From a checkpoint of a small transformer trained on Wikipedia.
Size: width 224, 4 heads of 64 (2 for keys and values), vocabulary 8192.
Architecture: rotary positions, biases on query, key and value.
Training: a variant of SOAP for these matrices, 268M tokens, 4087 steps.
Each number is 128 + 24 x the weight over its row's rms, rounded and kept within 0 to 255. Layers, rows and columns count from 0. The size above them is the row's rms in percent of the matrix's.

# layer 3 MLP up, 576x224, rms 0.222, rows 217-226, columns 112-223
size [ 99  88 102 101 100  98 100 102 107  93]
[[165 148 129 110 116 165  89 115 105  94 151 110 144 136 157 125 102 121 144 138 117  78 111 126  76 140 128 137  76 144  90 116 100 133 126  91 124 110 156 102 158 102 128 103 153 137 141 152 147 159 174 144 116 165 122 122 122 102 146  95 107 136 128 166 120 101 131 129 109 132 161 116 138 124 148 180 107 113 118 110 102 141 150 139 170 108  98  97 143  98  93 150 127 172  86 123 105 115 126  88 128 147 146  60 118  98 146 112 120 154 147 158]
 [122 120 133 140 181 112  92 141 126  94 163  91 122 166 138 100  96 134 122 152 154 127 155 119 117 126 126 133 124 114 116 106 149 114 183 133 141 121 129 132 144  82 111 173 120  94  85 118 125 136 148 152  91 118 115 127 136 145 155 146 145 139 129 103 127 148 116  93 100 138 127 109  98 160  90 113 137 134 100 114 163 150 168  97 142 177 163 126 134 117 137  98 119 150 126 122 150 163  95 155 111 154 109 116 137 131 165  94  95 120 160 169]
 [120 171  84 142 129 136 105 151 127 147  69 167 149 115 165 169 164 130 115 153  82 131 135 104 148 125 104 145 149 122 201  99 140 120 160 131 105 104 166  82 101 142 124  78 120 133 146 115 141 116 106 149 146 123 131 118 100 107 103 139 148 138 128 171  65 140  80  98 111  82 131 141 134 107  91 138 102 120 104 102 123 146 113 127 146 102 134 107  98 130  94 120 117 149 131 116 121 121 131 144 146 105 101 120 103 149 170 123  98 138 136 111]
 [121 156  93 119 142  84 125 153 116 128 101 129 124 114 145  96 168 112 139 134 128  75 147 142  81  76 103 120 139 114 148 114 166 129 178 120 116 136 101 124 110 146 147 146 115 166 154 137 141 140  93 167 148  80 130  88 118 131 133 131 112 131 101 123 119 132 110 136  79 151 126 101 157 127 117 129 127 119 126 147 120  74 180 148 119 120 142 111 142 112 123 127 131 115 132 119 135 142 129 109  99 107 105 140 142 138 121 112 128 165 112 123]
 [119 181 102 173 113 105 131 162 128 165 123 125 135 140 139 130 163 143 149 111 121 137 124 147 161 142 125 101 169 115 177 127 139  85 120  93 140  94 169 126 133  97 144 114  98 131  98 177 135 154 170  99  95 119 115 136 126 119 118 113  87 158 137 122 180 127  90 137 121 169  99 122 164 165 132 124  97 111 116 121  81 142 106 130 125 131 126 130 150  79 140 175 105 178 112 130 135 150 143 166 144 125 126 147 118 151 110 153 102 115 124 132]
 [114 154 152 154  81 168 112 172 135  68 134 104 127 104 120 127 124 103 122 138 126 105 141  79 107 145 131 152 100  97 129 139 129 127 119 106 116  96 163 153 140 137 135 147 143 153 144 170 147 122 109  97  91 141 118 104 153 185 155 182 122 123 168 155 129  89 129 102 113 112 145 147 173 142 139 157 101 116  98 100 115 124 166 107 164  93 106 158  94 139 120 159 118 119 121 142 124 126 152 142 130  78 123 104  95 132 146 167 146 133 137 143]
 [132 147 140  93 142 147 104 145 127 181 141  74 147 117 141 120 181 124  83 121 151 159 152 120 122  91 159 129  85 154 145 166  81 140 102 128 116 105  79 126 141 124 123  88 146 143  92 120 163 118 124 179  82 136 112 121 118 132 125 136 119 137 133 122 110 147 141 137 145 127 145 146 123 106 138  90 151 147 134 146 154 116 109 101 110 151 118  98 108  98  92  99 135  91 117 107 131 148 127 185 104 140  93 153 198 146 131 136 127 133 155 135]
 [150 126 111 125 132 162 135  95 109 105 117 129 120 156 108 135 132 108 110 143 168 136 145 119 151 133 106 125 133 107 141 104 129 153 133 135 134 127 178 148 133 130 147 106 126 131 170 145 131 139 125  99 138 104 132 120 157 158 132 133 112 115 121 156 158 161 158 132  90 166 130 116 127  90 155  90  99 128 115 135 106 134  86  86 137 114  69 136 218 127  98 126 167 141 143 141 143 142 165 158 117 130 149 119 109 159 119 109 183 103 135 103]
 [124 129 143 170 146 138 172 154 115 120  92 138 166 160 164 119 107 148 104  99 182 145 103 160 125 124 138 101 143 107 101 128 113  90 150 145 111 119 162 100 125 119 147 135 146 128 120 102 164  96 141 107 113 135 101 127 109 153 129 140 141 158 161 107 121  99 137  82 167  80 120 141 126 120 113 133 179 119 110 123 160 112 114 159 123 101 149 106 135 123  91 143 121 104  99 136 171 121 144 122 124 166 143 111 115 155 167  95 146 132 154 117]
 [154 116 114 107 133 110 137 127 121 117 144 122 123 129 134 154 119 110 147 149 128 139  94 113 135 134 141  95 131 141 161 123 124 136 143 112 130  72 150  87 113 112 100 111 124 128 151 125 135 136 113 125 117 183  95 149  91 103 170 119 147 126 137  56 107 156 122 133 108 154 165 177 140 134 120 137 154 186 109 153 119 127 140 136 110 106 125  98 164 100 119  97 155  96 144 145 127 125 155 128 106 123  83 163 142 179 120 130 103 114 124 137]]
# layer 3 MLP down (transposed), 576x224, rms 0.165, rows 217-226, columns 112-223
size [109  96 101 100 106  99 102 107  93  97]
[[120 131 174 110 133 117 106 133 117 141 123 122 151 116 120 106 142 147 160 128 110 112 141 189 158 111 138 130 174 157 114 133 102  80 131 158 153  77 139 135  75 155 135 162  97 112 129 135 126 117  93 156 170 158 113 152  64 129 158 157 155 124 134  96 143 195 121 122 158 155  81 104 110 141 127 116 148 150  83 137 118 106 134 139 164 126 115 154 109 143 145 135 107 155  96  93 137 158 106 119 148 171  62 156 153 133 111 127 138 143  86 108]
 [152 138 144 129 122 114 110 113 153 142 144  98 131 156 151 121 132  99  87 111 118 161 146 143 127 129 129 167  91 104 159 131 112 128 142 121 181 138 155 119 103  93 103 152 154 133 156 130 134 135 167  99  70 124  98 134 132 140 127 148 115 107 150 143 109 129 131 100 138  91 172 129 151  84  98 113 167 103 140 140 186 104 137 105 117  90 156 147 134  97 108 132 137 109 137  80 134 165 108 180 124  78 140 110 123 146 128  48 132 113 118 113]
 [109 152 101 173 118 145  99 118 102 142  98 147 117 149 130 133 155 112 110  98 133 136 115 125  97 131  96 135 128  99 108 130 125 168 134 101 125 178 140 106  87 121 163 136 127  94  97 142 117  97 158 152 122 156 134 116 154 111 133 107 149 145 129 173 154 116 128  90 109 111 142 147 114 107 187 112 114 141 154 114 139 121 113 125  96 102 119 146 112 183 100 113 133 135 173 127 151 161 133 165 164 144 132 102  89 143 132 100 111 132 134  78]
 [ 89 125  85 131 118 114 118 118 124 129 123  82 123 145 113 107 123 117 144 149  98  66 150 131 136 108 116 182 140 166 101 143 145 124  99 181 132 149 125 106  86 106 119 111 120 121 126 108 107 135 129 165  85 164 146 146 140 106 127 128  91 113 123 149 120 125 128 167 141 127 118 108 151 152 116 147 140 115 137 107 185 101 143 158 106 151  95  74  99 125 104 133 180  72 158 169 119 129  86 151 104 147 135 132 135  81 106  95 132 154 129 107]
 [166 131  98 111 122  94 134 156 143 168 149  65 132 151 160 149 151 149 142 108 143 146 131 123 150 102 127 134 115 101 135 132 123 134 137 110 131  90 160 123 116  77  99 140 141 184 105 139 130 100  73 121 126 139 105 115 110 164 132 126 149 150 110 143 138 110 140 133 100 182 145 145 107 150 163 107 112 148 112 115 107 101 120 135 147 101 137 131 132 146 145 144  99 161  88 128 130 131 121 136 141 130 108  87 128 112 143 131 175  81 111  99]
 [148 122 150 123 116 138 153 137 124 107 172 118  98 123 148 138 110 132 129 168 148  95 101 116 139 104 151 147 102 163 113 139 149 104  75 143 116  99 130 123 140 134 165 160 130 103 124 177 148 169 104 177 117 158 149 106 161 152  85 153  56 125 107 162  94 127 120 152 100 161 134 138 122 151  99 122 129 136 129  98 138 116 157 129  76 112 107 159 129 124 137 153 141 157 141 176 135 130 129 113 165 116 121 111 124 117 124 156 111 114 144  98]
 [146 120 129 154 163 120 118 127 127 132  98 123  88 127 132 136 146 160 146 103 118  92 135 120 110 101 157 127 104 146 189 115 106 158 133 156 109 116 118  83  94 146 155 151  75 104 118 110 159 141 144 112 145 112 139 124 127 137 141 136 138 144  92 142  55 156 168 153 116 152  99 156 145 130 129 135 153 108 146 124 121 100  94 120 108 125 129 175 146  99 134 163 125 197 163 118  64 144 127 154  91 128 127 152 118 143 135 113 131 107  93 112]
 [124 162 137 152 156 109 123 147 183 146  87  96  84 163 127 118 131 135 130 116 137  99 117 174 105 133  96 127 103 118 135 115 134 121 169 143 126 132 129 134 142 119 141 161  82 138 108 159 195 137 152 100 125 125 153 140 125 100 135 100  95 107 112  63 124  96  86 151  90 148 155 133 130 157 108 114 105 159 125 143 168 141 194 111  88 135 102 140 122 108 160 118 146 151 146 141 139 132 121 119 141  95 177 145 102 139 144 141 102 142 138 148]
 [ 94 116  95 134 144  88  99 128 129  84 125 169 121 118 101 143 121 144 111 118 118  92  90 148  97 134  98 131 135  91 129 143 100 138  87 150 148 138 151 112 135 133 124 157 131 105  92  98 155 128 149 147  85 100 161  96 147 160 146 153 126 138 109 114 170 167 157 117 117 124 133 143 161 164 152 134 122 160 153  93 132 112  66 134 119 109 132 152 131 177  62  92 119 119 140 116 152 154 145 100  77 147 103 117 129 116  97 113 136 120 152  97]
 [106 126 136 105 135  69 101 161 165 115 109 134 114 142 136 159 160 132 166 113 119 150 139 115 128 100 118  90 157 137 149  95 118  99 119  98 131 115 129 130  92 113  91 102 107 163  86 125 120 144 146  96 122  66 118 123 138 120 111 129 157 132 164  97  81  96 126 184 123 138 140 129 106 116 158 128 160  94 168 158 133 120 125 126 121 119 153 125 139 125 101 128 108 138 173 128 144 115  85 119  59 148 119 132  88 129 141 129 153 161 144  98]]
# layer 3 MLP gate, 576x224, rms 0.225, rows 218-226, columns 112-223
size [ 90 102 101 101 100  98 101 106  94]
[[136  99 128 119  71 129 123 140  88 154  79 196  79 159 105 181 136 116 141 108 127 106 117 140 154 103 141 118 177 139 129 102  96 137 116 144  81 138 128 136 186 170 151 106 114 123 122 125 143 155  90 133 175 174 112  91 134 124 130 101  99 125 102 102 161  89 124 131 139 127 131 112 131 157 153 117 109 109 115 141 115 108 165 124 134 111 123 140 161 125 142  86 117 104 122 145  99 119 128 118 135 113 114 138 107  80 104 182 125 135 130 116]
 [125 126 120 165 142 116  94 143 117 120 130 146 102 137 144 151 148 150 130 154 138 135 139 168  88 126 125 136 123 131 135 171 132 151 177 127 152 148 144 149 179 101  72 139 126 100 104  84 129 109 143 102  98 135 141 142 109 151 128 112  89 161 155  91 138  90 168 101 152 155 136 120 144  87  76 148 163 135  94 142  93 146  81 140 119 150 102 132 134 120 149 145 164 118 112 146  73  91 129  95  96 159 149 159 180 148  50  99 121 130 141 150]
 [118 123 118 142  96 114 136 112 134 202 102 151 105 141 129 146  99 167 134  95 113 157 111  87  95 130 143  98 129 155 168 159 104 110 112 155 100 149 153 148 147  90 136 116 140  56 117 112 142  86 145 155 111  95 142 113  83 131 158 109 115  81 119 140 117 121 119 143 150  90 157 156 179 190 110 121 103 130 119 143 162 112 124 135 134 112 101 156 139 133 124 102 140 143 124 122 130 131 119 156 152 156 129 172 149 108 118 109  98 131 156 138]
 [150 135 144 150 128 126 144 106 106 180 136 109 115 144 161 142 126 125 132 144 103 133 136 143 146 147 166 152 175 131 153 154 147 105 168 103 157 120 153 119 144 114 136 105 123 120 166 117  90 122 153 104 123 100 168 166  96 105 157  92 114 100 137 154 167 144 117 125 122 162 126 118 127 106 146  96 123 149 113 108 147 122  93 110 161 135 133 131 165  93 129 170 117 152 147 123 132 125 121 175 133 145 144 101 100 183 142 137 156  95 138  77]
 [142 169 175 156 147  85 140  99 133  83 149 151 158 126 134 118 122 147 128 105 121 100 158 151 140 147 124 103 150 135 168 100 139 178 136 138 116 129 135 111 189 130 131 136 144 116 152 102 124 148 133  79 140 118 153 114 112 112 124 137 199 100 140 127 130  94 193 154 139  73 116 167 154 176  96 102 139 131 107 136 156 117  95 122 163 136 157 147 138 104 156  82 164 143 120 105 125 116 122 136 101 145 138 114 143 110 136 151 123 135 108 135]
 [149 146 166 120 177 145 126 141 142 153 136 100 126 103 142 126 127 158 108  70 106 110 123 158 161 111 158 146 118 121 135 176  89 103 108 144 108 152 141 128 142 164 162 120 117 174 124 145 123  75 126 139 125 141 134 133 104 138 105 124 130 144 183 137  93 124 127 158 176  81 144 137 152  87 153 156 122 164 112 127 129  89 115 156 115 148 119 132 103 138 148 162 127 143 136 128 108 115 116 102 140 143 135 134 160 111 142 149 128 140 135 126]
 [126 134 151 155 101 156 105 174 124 131 130 110  89 166 123  96 115 148 153  84 158 125 142 156 130 112 133 155 135 158 135 123 146 159 155 113 131 138 101 181 105  90 108  98 127 142 107 137 157 131  92 152 121 103 113 140 157 133 111 141 118 112 131  92 159 121  54 124 148 145 142 110 104 171  97 106 143 147 135 147 149 123 197 105 155 116 147 137 110 154 132 131 170 146 140  92  83 121  90 119 194 142 154 125 137 142 138  96 112 122 119 142]
 [121 172 134 135 170 158 133 131 100 102 163 139 155 168 100 114 148 138 127 156 175 128 121 149  96 121  81 137 124 128 126 142 135 113 131 118 170  96 130 144 107 139 110  96 128 133  92 121 131 101 173 118 146  98 128  66 136 113 105 100 127  83 172 186 126 144 102  89 153 137 117 107 113  94 123 122 149  93 153 124 152 162 138 132 137 128  97 163 138 151 177 142 121 106 160 121 154 152  93 118 111 155 133 154 144 135 171  92 146 103 149 125]
 [170 147 113 146 118 180 144 129  88 100 154 168 111 118 136  88  91 123 152 140  87 137 136 120 104 114 126 130 180 102 127 124 151 168 119 144 137 142 149 136 170 179 131 147 118 116 123 136  95 108 138  75 143 151 112 112 170 108 142 147  96 104 158 153 186 119 105 108 119 140  90  95 161 141 139 131 106 143 141 104 118 137 147 123 143 105 116 111 125 133  96 111 126 159 138  98 133 152 141 137 141 118 168 110 125 104 116 127 104  70 114 125]]